Part of a small language model's weights: 6 heads of 32.
Each number is 500 + 50 x the weight over its row's rms, rounded and kept within 0 to 999. Layers, rows and columns count from 0. Numbers have three digits each. The size before them is the row's rms in percent of the matrix's.

# layer 5 MLP up, 1536x384, rms 0.0338, rows 557-701, columns 96-191
105:494439523533489566546548562632456512501553482471536485594463535428514610592516450574455535452509581580562459604571449527494546509448499500438420607515415477457501448534516455461486411498541488516525426495524565502469487468571515519508525533478502499495500404482452514527487524480589599517
099:464497427517548461439477503478520550445526514547514483507445500545513577448502510470499549367416439372487468550519501402500462647477522515581581547477436385414525478513480467542488530519481526577557442501478543565522583451461487510499589425450465484454498487484472569487504591487515435495
109:456476447422500435478504457463445573491495518570558557453439525515479565602505454512515417478483504492555479568502513430587514568588571426467596472426488568454471429440457516598475538472588489512520580445428532530541538413486450523540467404524635552488548492457466468546445477439549456553
102:513545458445528488492628526556512467499490508461518522455454558495522483497454559526427451480472523534532434390482524490462446461452494447446428526540518503459513455619530428456466538471432548498512407567455518491510471530484522544460462391459518458466529476574495478420547488523460451545
092:421500463495658565443552476510507461538541562507561524492461545488468525552503503520537488389509493486565505394466451487569555512506519541512469451476465499460423529452487465457524580559633579459572436594454523541539537506493466527499551515513540496517542497545392563444578461416510499508
103:493582522467509504506500511561509495468620478535599545505499641492480526515556488457351512500446602531540476528517600431522514549500472441509497538483470483461475519548419479492538486579496482552404501500520594545490533482537447488553445471415483521469521508406509580517585549513510540416
104:500427518432534462510510605541467499420450538502559544585519502441421551509531576512464564521529471512560570540463575477518544565507503430422494525511461481547467454522523515486433430506434613488427553592552549526518543545495469515446526488499498408514491462459459475544522496494501542545
101:527437430441483531473517474520546417451486560530512544456499526528459479535536458462543460451528545439469456538481496464577531444457549406508430508483501473482437453509448441459470597545502556541523440522400473477544598446465399521491459514476519477444440457489488496509572466450488528361
094:460502528426467631544505450559521467484441485455506521501462469465480442438446507596469499489467509426390490497477451560461488537452571444499396456534513492489497451505605460436486447579479448501536506589495533457489541451561589527434492539440535529493477456500497551495464492550449501435
101:541497448461476440508460550537349562496517529483439565532495559497546488472435477513415474534469463526455486418579456430471479563575595523529538521533371477530481449455524441487486661507528481532479484491393511564471493523437513584490560476419557553514535479503533477502542509470511527507
105:597536544500651601509428543498413494455581506511527440417602477515437463532453535449470545449497517505578523580514523520518475578539478557439484422500527474420518491496533519575500530441595571502531525502501544556473534513493447530431470581420575510489497453452486509504531477531486501484
099:501471490458501499571500447481443478470562520560482499371460520466525548439561541632518470458540390511476380502568554552524526506537555500527502557455481437518486428437525490450480462511483459451496486454404556460469470531524553516451472476544554476511513447471589455559531520493520521522
095:594490501487586416457571559523375503507361476510542525454406624464483549496509502586521526536432455676526467471532478443612632433555522480492483493490498587452515488475420426507402502512549405425511452592534530583526585580454455581512527545471554483521431550420546530463680422434500476573
097:452539365452438523530514593522533556490520492525510479406454473435494556443406565508536453449407526478453528515530386504494446450511519557490484443495468482499444449405515563511455542489481558565463579526590447506465536546455455456480524531480461540399493481494506515507566494481495552528
095:569499496529435476540591514532504492535470444510450519537477521471490494551522636519506439443491479540472554506550430525470504487476476492456608451506464563481382398502466486423477589464443463493519451592557444466445557440481504505532483477456552539497548558470438504490461550480499404433
103:431521507489438537440456511532438562528548397499618473528491451459512549537509496492518541478433491531540537440553525483461488558481407451406471502550463529482474541590517505490541575439509546494408535555557434482461455548450433477428450471502467486407499496515548533569478510450424466550
101:625532471448432465479519429535558475511503410453471524468514582566487548556579486445420510514512424544553414481527419504508411565536453493440500506477494501424479508467470473512462492451543568497471464547507422530600464519445474580543553409520482466564566374465447463500575507494514467535
105:472515547450441554437464507564505467524491492458486526441487511430547669429466479468423585573420595548541451536484480514573465551451557505436504617480445411463451489483575472502506465552505556508426398529508492517445571459450475489436521563429514432489559468517532574518454576547398497477
098:485545465481418456541425556551484519491434470514573464505432529528595541581470484570457496412530482523470523529523497409496435445476547516534521556518505424423493440507562499476477578556376456507509410449575475445405426499530527538395591603510452419552517550508489435505543535500419468553
101:446573556504495519467492521530455375560442473543498515532549513408399508514504543509478506453506495436483440532462471428555480557549513561455469461540463503442454495577518518526531496424464506527561439511442515560561430508456533520383464362531484496445504544529558510401445478543530433485
097:460536514526517534491560512498528564398495487495539496478522423451518435577491412486438424494551473500522384465622363441486492431433574509509590588525572414471383485543500426489538542571494562446381514516426513530445512453448462513549639489453553452548549561488413627491613598452474443507
098:510483431512520492577522559516516450413425564480543486518507452496495492570462461538453524508432482560545463496510602478496515498547426465466430498449538468499477498532543484539507542470456541450407529495515525480592516483529490515480563416515545416544533528497592460512554519497466451530
102:493487384424473503469449509457487532503404485547558543515518549443433439499522502494417435502530507460512400409513545434517450512487456430599479568539407481461474403496518534411516589470432525527472408564521509450518540393425487505453536511468481521463487517475518486515536515431521487434
102:454578537462666547452498528505504461502484459614545457510504560472457531501528502546493555484371473472519517453444462448520480611507466467452579517590582423515445483655535481491424460480462527510463503622448542471509453453530526538480479507492462484528526504471519561567431485444566475436
106:348453475425524481568497475507453384452451485525506477500408460505503502522510497528383476446475545437571479526462591490447491514486542494475526473432418517490457452455591470503473485500503569481427497514488450483440526515590422496513611482473542517502600533422556443515526501450472519586
091:509592482489511522567483505532500557479492605451509448397502537535420483462525589574484530501500501479562419484536594541551487450558475462517578483446375475430497491522643535476518520404436494498495471434459538441545447494542509499523539414553569541503515446519530378534527437550539526475
097:456495450423418574487422427583501352511487474512479588495467494493522483623524544558491488537396613610503492495539494530521499494508511526438601512451490542435494474457542510480552497484503419510371522469455517432517479491542572483544513481514526519578507471370494568529544501525518546506
101:546553420483413539542583464549499476450557545462466508517411558520503485480473425542468458449508459465524480492527554473483453453455507496592450565456459496427550530548509538441514529418450479489621484549523423460474478413484495537431477445548556518432474428501448493549474549507487493492
111:488527412505564603418469485445440476435430493415569567544603533486473479576430486397508526486505539421491470525420533517518546539489519509527481442580524315529490564457405468508480523499465584513419552491468480498529418520472537579462467382432438509492577470406457534533549573530418479371
111:466433460513544557459613553613469563472518503504542513559430529498497459560506506495452510463522525457546448493572425526411505466481525547562476579598487480471473483410455521533530432508444469429460515535442454536524531378509419521420507551414446460469527494507374495571569520441417470444
089:535593474522561524623467507546513478533343486405534503451440449427502566526447570540480439478498450432513468511454427455501484391571533475475417524577467479490521462504515490487500476516516548397397521512415518421499522500425585529525450564478491479508525483513545551504540489455537557481
100:487453475470422519515600488500467497540563470520517570462526533458520551461513497518509396478529501491450425469489541368490486475471499360559521482512507481464477455461519492501491461531500540500420556513491438546556450441442440534600429517468484492455432428533499518564542507551505514562
095:399518492465491462498502547473535494455501523567566493411549496438456472349531484497574453454526492493433541484569588453498516463383455480563482504446374458421456408535521532492459438436550465573566556479501549520469485512481525552471453514454464501585490476502522572552575531542450444479
097:485498528398517505531548602533517516476462414487454479532407459474495522590538501551565559445544493544511582430554498465462543543468404541425506549509514549440480529425437486486460479435468525526531471565504530451473494473509509646490474453453457444440466475545485588486509495438493415469
092:506500496429540467479523510551410557402501571516498531537515528530521453526544325488544448465463509582580533470470508402467526580542498457516541482562556440450470485442437541549494477473454568439410520557557422410553523477487500470548547462464477511536528569546443510468434561495486490485
095:602603495482593511558446550476441460550506484517494482508574468506504533485424503537414512481500487568419467601495494403548496454535552407475508549537428426490523488494559457478537523563505515492445429502503524549434597564539552492475490541510493413482503498432496524465542494612456398451
108:560591525403571543466530594557524500466595542525456533476424522402516558394456492522545606469469478543540495464578521505442483421484448531547482478408518478457486471560454486594410547487505490564537430454484479464503449424548564526437563600513465398504509501582543463467449519537575623461
092:493501472533480599452436553523468531553584535484503523512515452529493479381597507544466421494507536438516516575511500532459533505594474553612549431580511430447491493376504463460526432346508620523487612474527449398524579563490526513488554475412410485499579470462513574489613473500476495520
100:415396503507437527433518504519463470439539445526467454509561483464540543518627479570477492461485508606470509480448459500550550561495530472446505576562589441527397451556558491475454476417416506497579527428533529434455544468413510477502519480477547464574444476449456611507538514571543454477
096:547531498438545513548556524540470476511508428493569516501462532524504565545476506545446521541454530531514505511501539490544506472576437450442508489551484397586546591493475498523430400446503598497429553535475433496442541522479549548582446480447539432519515530471564570395545590428500300499
094:509502501557497447572520484536560516450410472505440479482594512417482401467477587460480500390503437458489496502540507503485575565575622533425493497565537510557405385484584441518440573466507517518581453522588549400434620489517566590445379462521574516569544507459468497454437517425485451518
093:508461398466529558439430544515437450501499493502499503519519529419518571462510559493439446513491525543460575545468527538514512583467545546492447520504458459406495501512538470631555481476505567526428470520506453472512589507398626476373473529404538448547457455520405527526471503596589411498
104:471549584453541461483520521515453460557332522488561552584489655495497513504559460503563599480460434511512451454570438466544491491528460446435532515475482473450482476471548433533519545438525436504464627540463491511461456438342477537388577534471491573516507437501493464506524521489481401475
106:449529435499518556500508524561486516398554393499516602519555490464591484462550532483499497538497586544464588474515486502459521475598444406518437584502484413475457508520506474510523525447619489517459463433428523482504517432490505566448552457425480481431495507499530568553490491497557655554
103:483535452468406498480477599510507521442493409521496498485452540505436506475526564508475530539448481540517535391485495471580617513518463585503506552478461476472509485471419501444484469444431464533486428535466490547434505383479621569402452429519476505505512482429442533546515587459427499481
095:399544521496502451527505514452573518485457562439569484529496499462439553522551437487528523429489526610444538451527548411553429517534484390560441472576514398463408463489440469510438412534490484507461530614472413495424487441386498436463588455558460485501526507468549549532527583471496537482
085:488530519537468505496458546503489511511479428553485574430441439562578585521504519528509461546500514583564562534476512481520458561521497518451514541441519450464455492443534473490557475562538543559466570496564459539489541473498439525551538418526571468475431522446450565401522471632519520570
099:586541526411529495565430435521498475447525558554519546565547514500482496531394493453512498544483468409532502489505485513520479525503514487494545474411426467516483477479473452565514494478515502470485539582424578527557592504525556475447518512535614539457549483462571463460462488484445504549
099:512489426484540431617453539386403411455405536454542511516465599504522464523436506526573478497488513478473508418542542508548533492574492567448551535496517406503525451462498468505528438474541582468489441499445453499475506468431515583527541438571497514489448497575549480493569519468512483506
090:507503455469501546535502551547411470601489545545461486448537491600543514561349483460479440520426435526564502494412518352532523567554500485497496498476512406434476480533465499456490492531421503503564539552469431510472452428519578534592557422457510544509475499548436558530492590586542451503
094:533530496465489429594541490499509520404442507599620564530499512507560505499432510507506532481529476558592536509518517478478475505576483465527524531479510615499570446454492421479540485514579534562430495539563339526466497520533564427555543586460490421436512522467520537529512501479516381456
092:498533400506465500444476616611454455471501521468532437424450465450437510431568424484538510498534424591592464517496520560535555508462465491480476558497472508540431484446478518556467456510511549434520465591518584463493407461443551491443556590490487501554575475464497483512554457519491581548
103:488590517520598512497482593451540466517522421436540648552486504519463507499510561553526662550415519507553461607484539532538479515533505429488585468497506536511497499521479472553500498502615532552421481492513549372516445535505419470499554542458609481457548435478452497434503476507487556517
101:479505447376502535555498516479446468500520468363575512535419512506472465475541513491485474531468499480464400426450560511497448489602579494597548437578518519522473510502475489528511444506401549464493572461387573451513423464398564524436491419528539501535526434522561490558491476510446470493
099:550447472508482481506546418538480461377412514511540478496474502513423502486547432520470488539443488454572484512472506574485455466434460451575444503540450538496428473404531446424555513498520499445489536498479512460498507487545570526465557477490465549488506538473533522524479550449537605521
108:450437433500509623477440473478405440406428502459493496404469541549489484584469502484508602423504536473467520463438699467482558449463506434557448475547454434526405502499521482585462504496434539463457506517473541390528462463460499536515479517477436573450569415440544523502456579542421561478
098:550538532543430483459444484554487447569363485585528520481582448521373520533378517571476499431496507506464490468601525456559522504486507477447556518484536461501544425459485503445463535506458427558563468566497412524538416531491463510533455468489400525504465556478443608487455477458514504536
104:489583526409580557509401472488472454489500424447509515446468577413506484411495489542496487513441533483407371534550514531506507484556524447483504494511482548493438408509473517615390459498534513483498412483470549450565415471514509457543505582531476442459534430467572519538514582427509525490
101:432480413436512512452514452623503469453425527519528423356491536564507520519472551491528449455481530495516379530473470481556532612473504513399453582453511463461472495499499431490481577503505528590429521483494511464531507498537502511477498492421517514488527461503415520467537511581526371586
096:510555475489554497480478497501522511451557563467461505509499403469475536486546523503461498439473411512469416448597500475512550490500458488486556537512499517461455419507378483549441545489528468468470477531431471481524513576438592449556418488525489442551467527510442570545494520565483615490
104:460541513553543489506564494454409504564426491534532469541481520555496492527545554516427560437469502539499501420487500516545489530528556486510513461430527498474481481477561453518502480548484531445519522586523551474602491519502525414342576470593483427410516473517514505541549522465541485571
097:493609570511467537422441380550531524445566421513487544474470544453464537576533467585449447560446539548546507531539468418524473454556471620502521486495465556428461530459581473411456512510602562487469467468501435491590505521472484481519454473465595461415462457456414487512495622488518597482
105:475523512493578545511483489622483466446519465419388526458563498492466537504455513404553548485553531534443435462498511498540552462530487494542517530437509548505459453572529468584470534521489595538425500464494461442396438510491551619467546514497490590425594494519600464569445478495433494506
091:479478508459488523483555556593467544534490366484469404499482447404477568450497494476545487411459561539506461514518506480465508509507392453474436422427644344585510517503464510578488437526482536447420497500517456455558469485474483499446465541501537428523452570468441549483540536566430516507
092:475494490400504587540547488535497455538457526493508478514585525436551464527459404485418474517471473483537545502547455493532420563546363489588459591473532479425510466532521494448526449493516590555540567471549503412537497531469567555440494447515527494349489591502586560471484564586457481514
105:478557428450497455500493602553428487573481497558557499517600496441525501632474571503555475461434584567416522513607553484565467550495431488604484495541563501544556474494507524540524488458550479394544502479540470516540526528378440573482449518547524515466538569476487483488559560474510461499
105:444492414471557500532537561595477481549447465482454502541483492440497585491444484491484457505477441520532475505394536520578528565595532466512453438443502482440426484558466446531569482476461460455568388540598426514412486513605485607542434469464472515468515395479603522513509507478453456571
095:498502515487414399510456464589511541498431479535473478463518438563518522480451458497441548399536543429453556460600469424493411429565470427412505528473557441486432513617499468498549609550460476413491424493449446518506455498424484515534491487566534494504476476515529421469535450460503485575
101:521542480484548451531485504420546494533472498558479570496544574456479496450575402618452482519525582557513503486413528545541534582519527407498465573557456478442530372466474422493428499520415553398545543468496455479448605483456494528450501439420523497519480543501512536473457604474481435628
106:423536530530534541518480457428460507545509497500562519475554472564509492471513470494402486502383597491459475453513479501596496572511451432474434540567590533543488464485556504538495493470389496455480522477516410426521555496460448455495496565451509469447427496457502560458619479490459455474
102:597586472521535569507591500602429528510556479589501479530506472499468522425425555586409485492401521510487526570516521417461441536509496490506387553564457456534448500530444359596422456493458479528500443505512582535479468476428495441518502515462527467524504599439546605418587565523460510524
092:490507519481449510520486535503530542482503493505511583499449508594419470537387558547478510545402475471449399528446577396520561511408434482451482541596468459514571462498471503532448570565513505505430478581521448459561464518454547497532570445551451420443549555555497518432465478437432531532
098:467407498462547527608599530500479521594439436482547469395430542519476485443534505544467500439519540510578475495488538523517597544538444429513446543485536531446405465441448428554506541486440503507585534512519422451456542512420527493518524544432613440538519480495506550479527533524448470493
090:538508438440478534577508451603522437452477471393518507521523544418528535457510473490420470444457487426545450505546428498473546508525578442552409512563520521496469512425527520418492542470441442486399490469481485467572483515507500483486477511526541534502546431574484500579459547481571511523
113:557486479478497544456446535487490558457479468473514502555574612524444649462497505495453539396465434553458558552543559559460488567546484426540467520390395443544433478470488416563480465443428527567395481538500546474495552557561553459553454525525458428540524485457510642481481477470388529638
095:587567447381440499459369466467490563522467390523522526448477550444513493443456550449502514444464488460543606550563422387553515606495369467549527517496487449488532458504619518550578474426485462515463475516496445538450567485490454548490500533508471547410545599508590596530583528466511441416
092:463457498509517442504520534538480576482551486530490468462525547572507492519409460557514551531532569594554477561477465516558553540540454520563622514476500520500489450466522485357425528574516522505475487457462495370451578529543490488497593524533553579558543484318466434424622487450494489590
105:505372528421482564635476438518424506443490515467523610542514524520444545510442446525534455496552516493397443472467598492461452549494482524356472519495497516478510454523500513490553524533582519486469529488439594407437520502506508619481471546502411542412479463425520507582503540587507516431
096:382479502487521501551503554513514520516451455513505490519454590458505472482500497597496417399494480504522537372490461494488507480447478545479479479450473460469489504497514527490538442449470472590456465473450494533544521431578572562437503472484498532436506506413594555538534484466548590506
102:459550470494475511579499523502509471444512576480490513383488491423502509552423424481537417443518503536544478426572536429466521549497495523467534489429570476538468472419477581555518475478394479474538569475542548516510442368510522508420453449444531481552505512515456511520536574463416521535
101:450565591377610509539414528566491411537480460461466580538441494500425566551447533532428500467502518514496479461491463516521397512542488429518448427561475463470495533544386472481513586500504559383545520578514493485472487493485513604438529558488471415514537456552503520534494505471453503448
101:499489510513472597494448509470403470400472435539529533581486532499526535478511589448513553431439428497491540430552487496481417542498520438409504522457437474518531538529460450442501569491552448555453576525419537484484518529472492522433463461482398398581544562520551521511455497546485530459
096:481501455468500531510500496427463484436521482538447495507479472433463561508565568602445547555495468559522457549456483524551511413440454473414542448487451420462509409510538522528505466469484533598434501496510467467628469534536553480431566449471485541459460497435532444535536527484571486495
101:447588438496503486442468508523556542537500455468491480520508551502530618585358478510528490527574529522490468463501532470547476384528568481509507480455463480475438446584458451553472513484571497399520436523472486523464567547427460572468440470497497437382572479503434516553531468570490565558
100:556535473507480391518512435479535426473555519530596501555510502644448568605445512519531495463500646468521411452531521454559424541553572509533484594523524336546359512543494471485503498513527494506468462489481483497408409454456512631560495528476541538452573544453516524443557639431517538422
099:572617451503536506530535489501398557478531513456520521501500504430468581441544484464541509501479486468537506434569514548541485411575457461461499506573446476401450531495448520488514621474435529495427438565442513519612506541472585508478540505550531390450517451454455488482544467461496534561
101:454427492417498513478543589543503582517512571480485592495514548527441570457443462484546515534494479471532552516539548573503485503560536465456464418431539487490536473566527439493488508458443504557465526520547501480435474495417522592521465453458512499579539511468465495584469446570434429480
098:542503450542515496456428493469349411448548474481487470471457583557492540498525481578497467495472551428493385487524511499549471505518595488453441472446543560516551489596567462484527462458486530456461400602561473493501538518511493455384563515540462568510548534472549520545486485557547627531
081:558540481424619515555363400562432497530575470470505546580533480435520558434417567488480466494494514475474522547468519473569580495539536534374578601462443390485546549483558438489490520496479569467345521491497357586513470467471576560502492432483531569504483570472491586468511497479427351492
105:393563480385608422575569500613422540511439448461540496502452560455521558480478557573463473430507543547577574502423513507511557527481580497433522491461480489504454419491467513509504536390404529544440453465427529450471503454431453541485555506487525525439562462507467454503560466431525433532
097:564494515473553513538498494579460427499518504440561490453522536477378585556525527506532503426546540522531477568568465483556490553465474480448507493608453449476504430462536413392417482585463542446416557475434512503462452499555446506499491541499547478545485552512482527539468495614478562454
098:506613595520461524493499535558440497491454527475515511513552528532451494483440444617404571508486418472525515528447505568516539495573480432579552459557527506543445342495545438511551585520520485478451447513502477471456577459509476570507490484570509551568472439510608511511584564520438534468
101:513550522531458572505551468589496475492561541478487510425524514520476539435498502495446482450483416503507473568521518528497636517531519405426481420599488540485477443445490457569600529525460533415502538467476466423543528485538518514523432535531524431538475527503426427449585570567472527509
094:532498349506464520567538498546478481477476533564551536518451490653534553451489471477553534487546436564526485439551540430577537530502477485572455484529514432523466448435570520502461452420468461483498580584396576457532437496507570511488574465505509451495480431480594478476661550548435508505
095:488617517454461505497481505558508445450519516434551545448469529526502574463510523532452495447515487606378534475527529516548459484504478452525454453509456427412519416507630490436480510491498506578542447495533475438494503414448494507569514608532485499593482473479561488486502533467481535457
108:429523481466545449532470472499537472530529554475497477441439605491378484486450531509478501494535496541561444515583513459493579581527571530513556582487520504453491448557486440486494443505458596542438505576503459460514507494463437488461541527470449539536454559467567450507518593492423386577
085:441553505454506410478465511473510584449495517417501488531515524487462551451471457567440515489512462506485569380526463442518603418528603470430493453469480522443595478598561513567501523540505564519462429445535512522458567444561534621528562470489521404584509493433491533458475482450527499525
107:517490495454521548539514489487449514518529457625541487488561567572474529456614515527460393480504589585377430514523500446504571497501510457506482530550482500483404543463492522560524573513387452471491566534516587481517498449459634480536442534383540469427497532428479506479480460459482423496
104:403511549511524525505516499531510509502498467486581428545517574464493472480609498528482419520508494461609483515535543469478505581396514457525541583518503479460445516505525510528498542369445523444417525587457418457524586553502487540452437525426447448521582424401511417575537559466492592524
098:619506448469554502515554536417462375447575470545497487428506562562474537514479500515454483463509569437482516471543515483507473560499454416531581477557495487522476455506503517524447491444513384517548549436497531491515568523484450588606529534474575445509488557489592511488529540480475503473
096:490505506412403555508457649496472418424457485513456551460505397481536474401403450514438459535564567430543414499476509543532528471529513460547547477467501509492469481525507504544492522485443562590483416548406431519502475516539507553519501455472447482532465572534519467574507547510476468505
083:445511524480449469445497490520523493526484419551478520472479508481447559503478419603424476528542585458488506615488429503505602509555497491445414488478484496447436463522525559475388547514498497504567569603551494510540621500488544486485444575460519427446466477499545427424458539469478493501
096:526559454557504459469484524493518465437548468463529478453580487473484479457524489473503505553517448483505455481633513476486569545636415516460514496552464520459498481565492459508492594483493568555513490502504537592489622508460460472498547507462459472491408529490498459550491531439441453539
106:441554508452466493518520522601565501434428508669444523430538539552495545440530529575475500488527507440493503427535542532545564437544478467551385561470543443463433549556478453578426444464471466471451575528490529469531491507513541547482454475491651465526503553450508470484532495386521467373
105:541498539502549599464432557543522487477478527563488528475491501544410479438570493525496448491562515496560498513549482468466544474546573475593470513537450579483510499494596431571452509346629544523374551512429555571531545394384488485545462490458521437507537490527403554502544514525497498467
098:414441418498585488556573456552467478508512596510511411528500506475520479505514531511521448484491453499476428567498588566450593473525448376622535477569471547565386428465582387485490501510409529429508386525521490553553465564444453472466515499492520530604534533521530580471520497456424458576
105:512524539524376566525522556535477540419506427485436512480532548576536598513470549482504578515425586511517481463492566417494455506437469399486459420511446543479561440469603456426451523508498455397468529512501482499441525475543588551563405503472533549549502535502430519509492543521517480539
098:490541401475470551527575544434476488505514484456488567506467521492484559494543416477504569472489488553523490489548566567523367481546445467542490513486434510536387458514526487386495508534507524477509461555483491497462470528397597524487564568469603480394521527481497494501507572521499510509
091:476524569446522491524392544481455338421421556456528428521542444528475481493431473445538526430505494554518514487493482360561429564442516455548524594483538461396457412533473504486509574472453521536452457521560390530485494457522404536433559559530523588616602548521621415509515607522509539482
093:514451494467480586591491531553541510520416338518557493551502530464549511509553470469397423446532534499549495550424488562543500529510531509479588536506477533523440493562471395442496557465484534527487557546420537478500479473436490642467483467555534595526481520549475535496539520554496446452
091:389390430487470417518522540517489488467392473529501497455469583518443459507440584468539530437522429448460476436553510488491508508499559487525598470478504544400443514491557469468505555549485535457530501562456582484427480419556502556416491512523536559476551503322555480442514444446404517502
098:511501448451520450446448493472441474527486537518489490412410462455431517541500476491477409475528546503511506486579449455506570518496530464472480448522471454594502431578610501498439635466512520564495549492474522538548532441506482518487609460477494533612556603500490480501558436420612491468
109:496436412540582514585481527567460475504539508526493547508539510489494569592468522498541499565521475582521544543510502468565503412501438442603458564576473447449487482485549463565565505451559555504474503389489530572462583511572473558531440504589533562422499442474535428623503533583493498441
099:418488534471480597492494482553413380425412595468554493490431428410426539546523501459552518485487511435550523450585487452480448549461407488549574465440617517598448445449549536538533540422506540541498533574508462459575552423500558535429489485472549444462545541510582526506497599484481471506
103:511490482479543458619535425522466447470401497509536443520510448426400510573496515484473584500469520469518482499563561482537576573545506418487501444538470489536498517453445533507543574429489485526512325522459462529536551462509499533486541487568515540488531452485573506508517630551495400414
098:489446475509510519571582524536549571478502498446471428431604539416480581417541517508627540419483436485465560599455527494574473492572477443572498559374464506366465535462568495556468527513558524590511522541516525445531509505450512583436519508468427548571532449553504580538492497483453506326
101:427493484501427494492447482499456511495501534561555642452595500440536516466539471507572611459394433506471487508482544428518447410517508488473589581529556515416565443515582483465514504575469562486475442604459529379537502385456584531562424485510470500498481527502414554505521478530454438507
101:485458558455452471440435545573473559515545473579512453481542512412506592518613489649528516484559545514546481519597460489510542581511526463572440482482516498484524460493475511562536496454580533482482540529537593430536556460566504461524541516470462485540625513334484506535542504499435558551
103:508518498473545497491561436466510494490440466459410514471529430483496435463568441548430563464538480428523511512451503452475569493520566491559473489446520481477464502483488434547514637423554514575492438463511439496453562600458553534489498434515546585475503543461510531463549559581469540527
106:469483511489474524514540510494488467556517476481451586465569478482498489525412478526470558532454497541521468454457548544543513472461415527473464588490506490447458494463576486482379532536442579501356410583491473510533394482540525462520595585481539473449573436545481562559479443481454545503
095:528474465527442469404594399527471407439488476405504546554490474456479522497450540538622506535428557543402444467464475492553489478515461486461565405437512488453432497423492376535497535463461588444465419501457497440521473460553496541543456440474571550428549565482473553492514522526386550516
102:542510517520550509468485540468481487419510460471543464571526524527357502532469498570489545538472454552510453484558528508512540537638491524482553531479522522485456489409500374513468500586514428464505490513429463463501534534545481547375593435493497528532537510503533506495453486459466514496
085:396538479498468610517420444486502472396566480563580510458466524488487547509509581545486524506491598613437477541447523564505479483535482504556465481575464534444459417485474506482400470451434576527543541446487427402474492484399512534458459474487490380532526501518476492553491517469481481489
093:471537460513497452478507523547376576534459521544537466558526484505526579511504513475500519457471462506428496445422522507454547414524513398529489442407509462485450447489503506560510487529398498558483511548405521489564557565422512580577455432462605491577504514373406513506502441508497441590
092:536538443524474584473457497480557604535381436484490475497575542487445572443532442567543583505499577459597497484493486467506482447555491389429474513480434474558535445463650491439502547437474508455433512500501509418567547507547450475445441466544507457499592437553430531534517543566456557543
099:483534431515536493520435506585394477468523516551521539430490543463534480447482495544426481429448539507516454527493523487486497518482423525511508475441474415428550529493506527466597540378445523550418573493401474540508561437478495472484497467462576557568471522500489495430538526524506435508
096:480557558467529566549497489632439455459447416548527666491486491488414520540535487547432456508558535531540531553570517400525522440517577462463540468567491528558489462496515421505535588429532500441483580487517481458521593441561558551477515492479528422496502475513599545410487565557466534519
098:481568558499469460551500515624505461425514561543477570491466633555467479551500531507504487496400534576505540480507553548459565509519499474485586509527452404512470513504547496504524452492514596386521556417522499535527551480458490477519564488425542467431500508568485392536544536449553412433
094:524481534419472470431540534602551449443535551495556442569450511465526543444419557546445500475507474592539534545509410516522561507475516514398589521532430471486500572495562494457430508478518492490522552424534461507457446575543526469455549505488588493498656463456557443564617492553493469613
100:444488487470603529498505581545440551519532470581548555443504447409502483515440527542569455490523477561449529444531505469524519537572524432483554539526489450624371489538460469494529483536461482555472554547512566434533509481499585546533457378572450506524551448432496468386486566451520469437
098:513525473488531481511518475514531493426491500456492586582471542498491538478566536479566567534519468494520582561478526432547412496476501449539568491533498461492559545519611501467476505572462528532536486479437513543451503482479557531488533459515624430528459469428542474492506524432544540542
104:518552528496466422604466503430492520555522454534432480559471491362514585487579591546471604492541484445446463465455411402523364475495437503465589545532437339446549478492503547626428527478548545465496595593472502467461480463491542577464489561475436452498594502428488539438521489468419499537
099:495490506406475453634470539519455572541499488507548477501457461573460450587501439529446455431466527485531566487419514538518471497577535472488476580468414478503454460537525424490531424513490561515501572504444462528405524531493572595492468473514528473411515516535459407536469548484527420448
097:638575435481448479547472517481500567537477416499636520483549625480518549494568514476459440477492539501605489466569617572515544479537559449568500543443303485485608574521474460573459522533473469474498543497530363503453575457482602490517610503463506468473532538500513469494602487430517583568
105:505597461498490418533482539568506442430470481508625539489454476509465482513532505492564531507403541438446569541409509478494406506581563482532553471546407356446516472534528485476489470551470554521392473606503460535533472496578534496516520407529521495532476439512495470509456592532509467482
096:407483415560508534524570478497556525465457576481489521541457534533488445426545527463558442478430629439497461456488526428523433509522540456524524508507501485554476432500491436505489541551503556557444583520418494422428547493408420478475550459462528639553488456495501492512485488566493514507
107:526442487538559531578550563519538540495478418508481488556590508509526443520529490477569412454417536553484502520432550486458496515579458496575535558456508601443537548498541531499457533458521501537435466471455526477554517521488531496464494505451492473496514471439505543529537455511549521469
095:468438432443453512421507557483501479531546426468475459483555500526471529550478545525549593475531515467418470477553495410558498457556531501562552513515605552400419502547573424521442467459543525457478538520530412565522478478484462473584502461472457577445614424406418468485557591513517558537
089:550557423492484548578544532473543508484507491492577586525430477512467554458557481483565554418493472504531560452489501469468542384561410508431529480464484417520452473554429468484484582381495477518468462547551476445461467428447476621449518519541517549541613500548534557475512447454481487494
090:571515465412566571537531491551386554570548457510489622526480435572475524487514607545500435518516415514519448500473484432606497502437466477478529531553477470536490497386545480468550511518504547413435523464553478465449548531587495520501472487404539475488476475561453493494533529557470403440
119:546583420476511408531489554517569511518424467463581493504495638469498605577425467503509520486415463448462529517495483391549471563574487367635509459468446507436509444550483554583513522514483511469559549611421464486494541581506568536471511514474492470468435488457585464450520581504469418471
098:497474491392502531490543549526427535501492502502535481433497510501456483480483508543445446458442575488495465541483565402496510546508515528597483553473519479557486427428552491509504556453554542530523468487506439494540455468511472459458439549508517484437577540519437538596568478558527509511
089:407595523546363553484519475481491519458577464441505533418480540536440550452519495517540453495480556553467535449525581539482463443454501567529532424436387495464501398565465487458477510559486453495499480420455456429493491473473503518507468518532504451481456536552524413605536604455489580537
093:465524445486475526551423471549558373520492447485452599519476589506499558483484497556421460468507602494520423565445422510537452450514477469511459463462524486502446386556468390444453481537518522401441514588426454468442529527494540551442544382566603526593512505505536519449572549587475509425
097:409453432383570525630452453598517482468449533466515440501520645456570596584452491537424486459486510528433614470496523504497472540609483444520487554471483550558511496560463493537567575511408471493434466584432542435443591495638609543455467522460509487502596449482527468526471557548480494487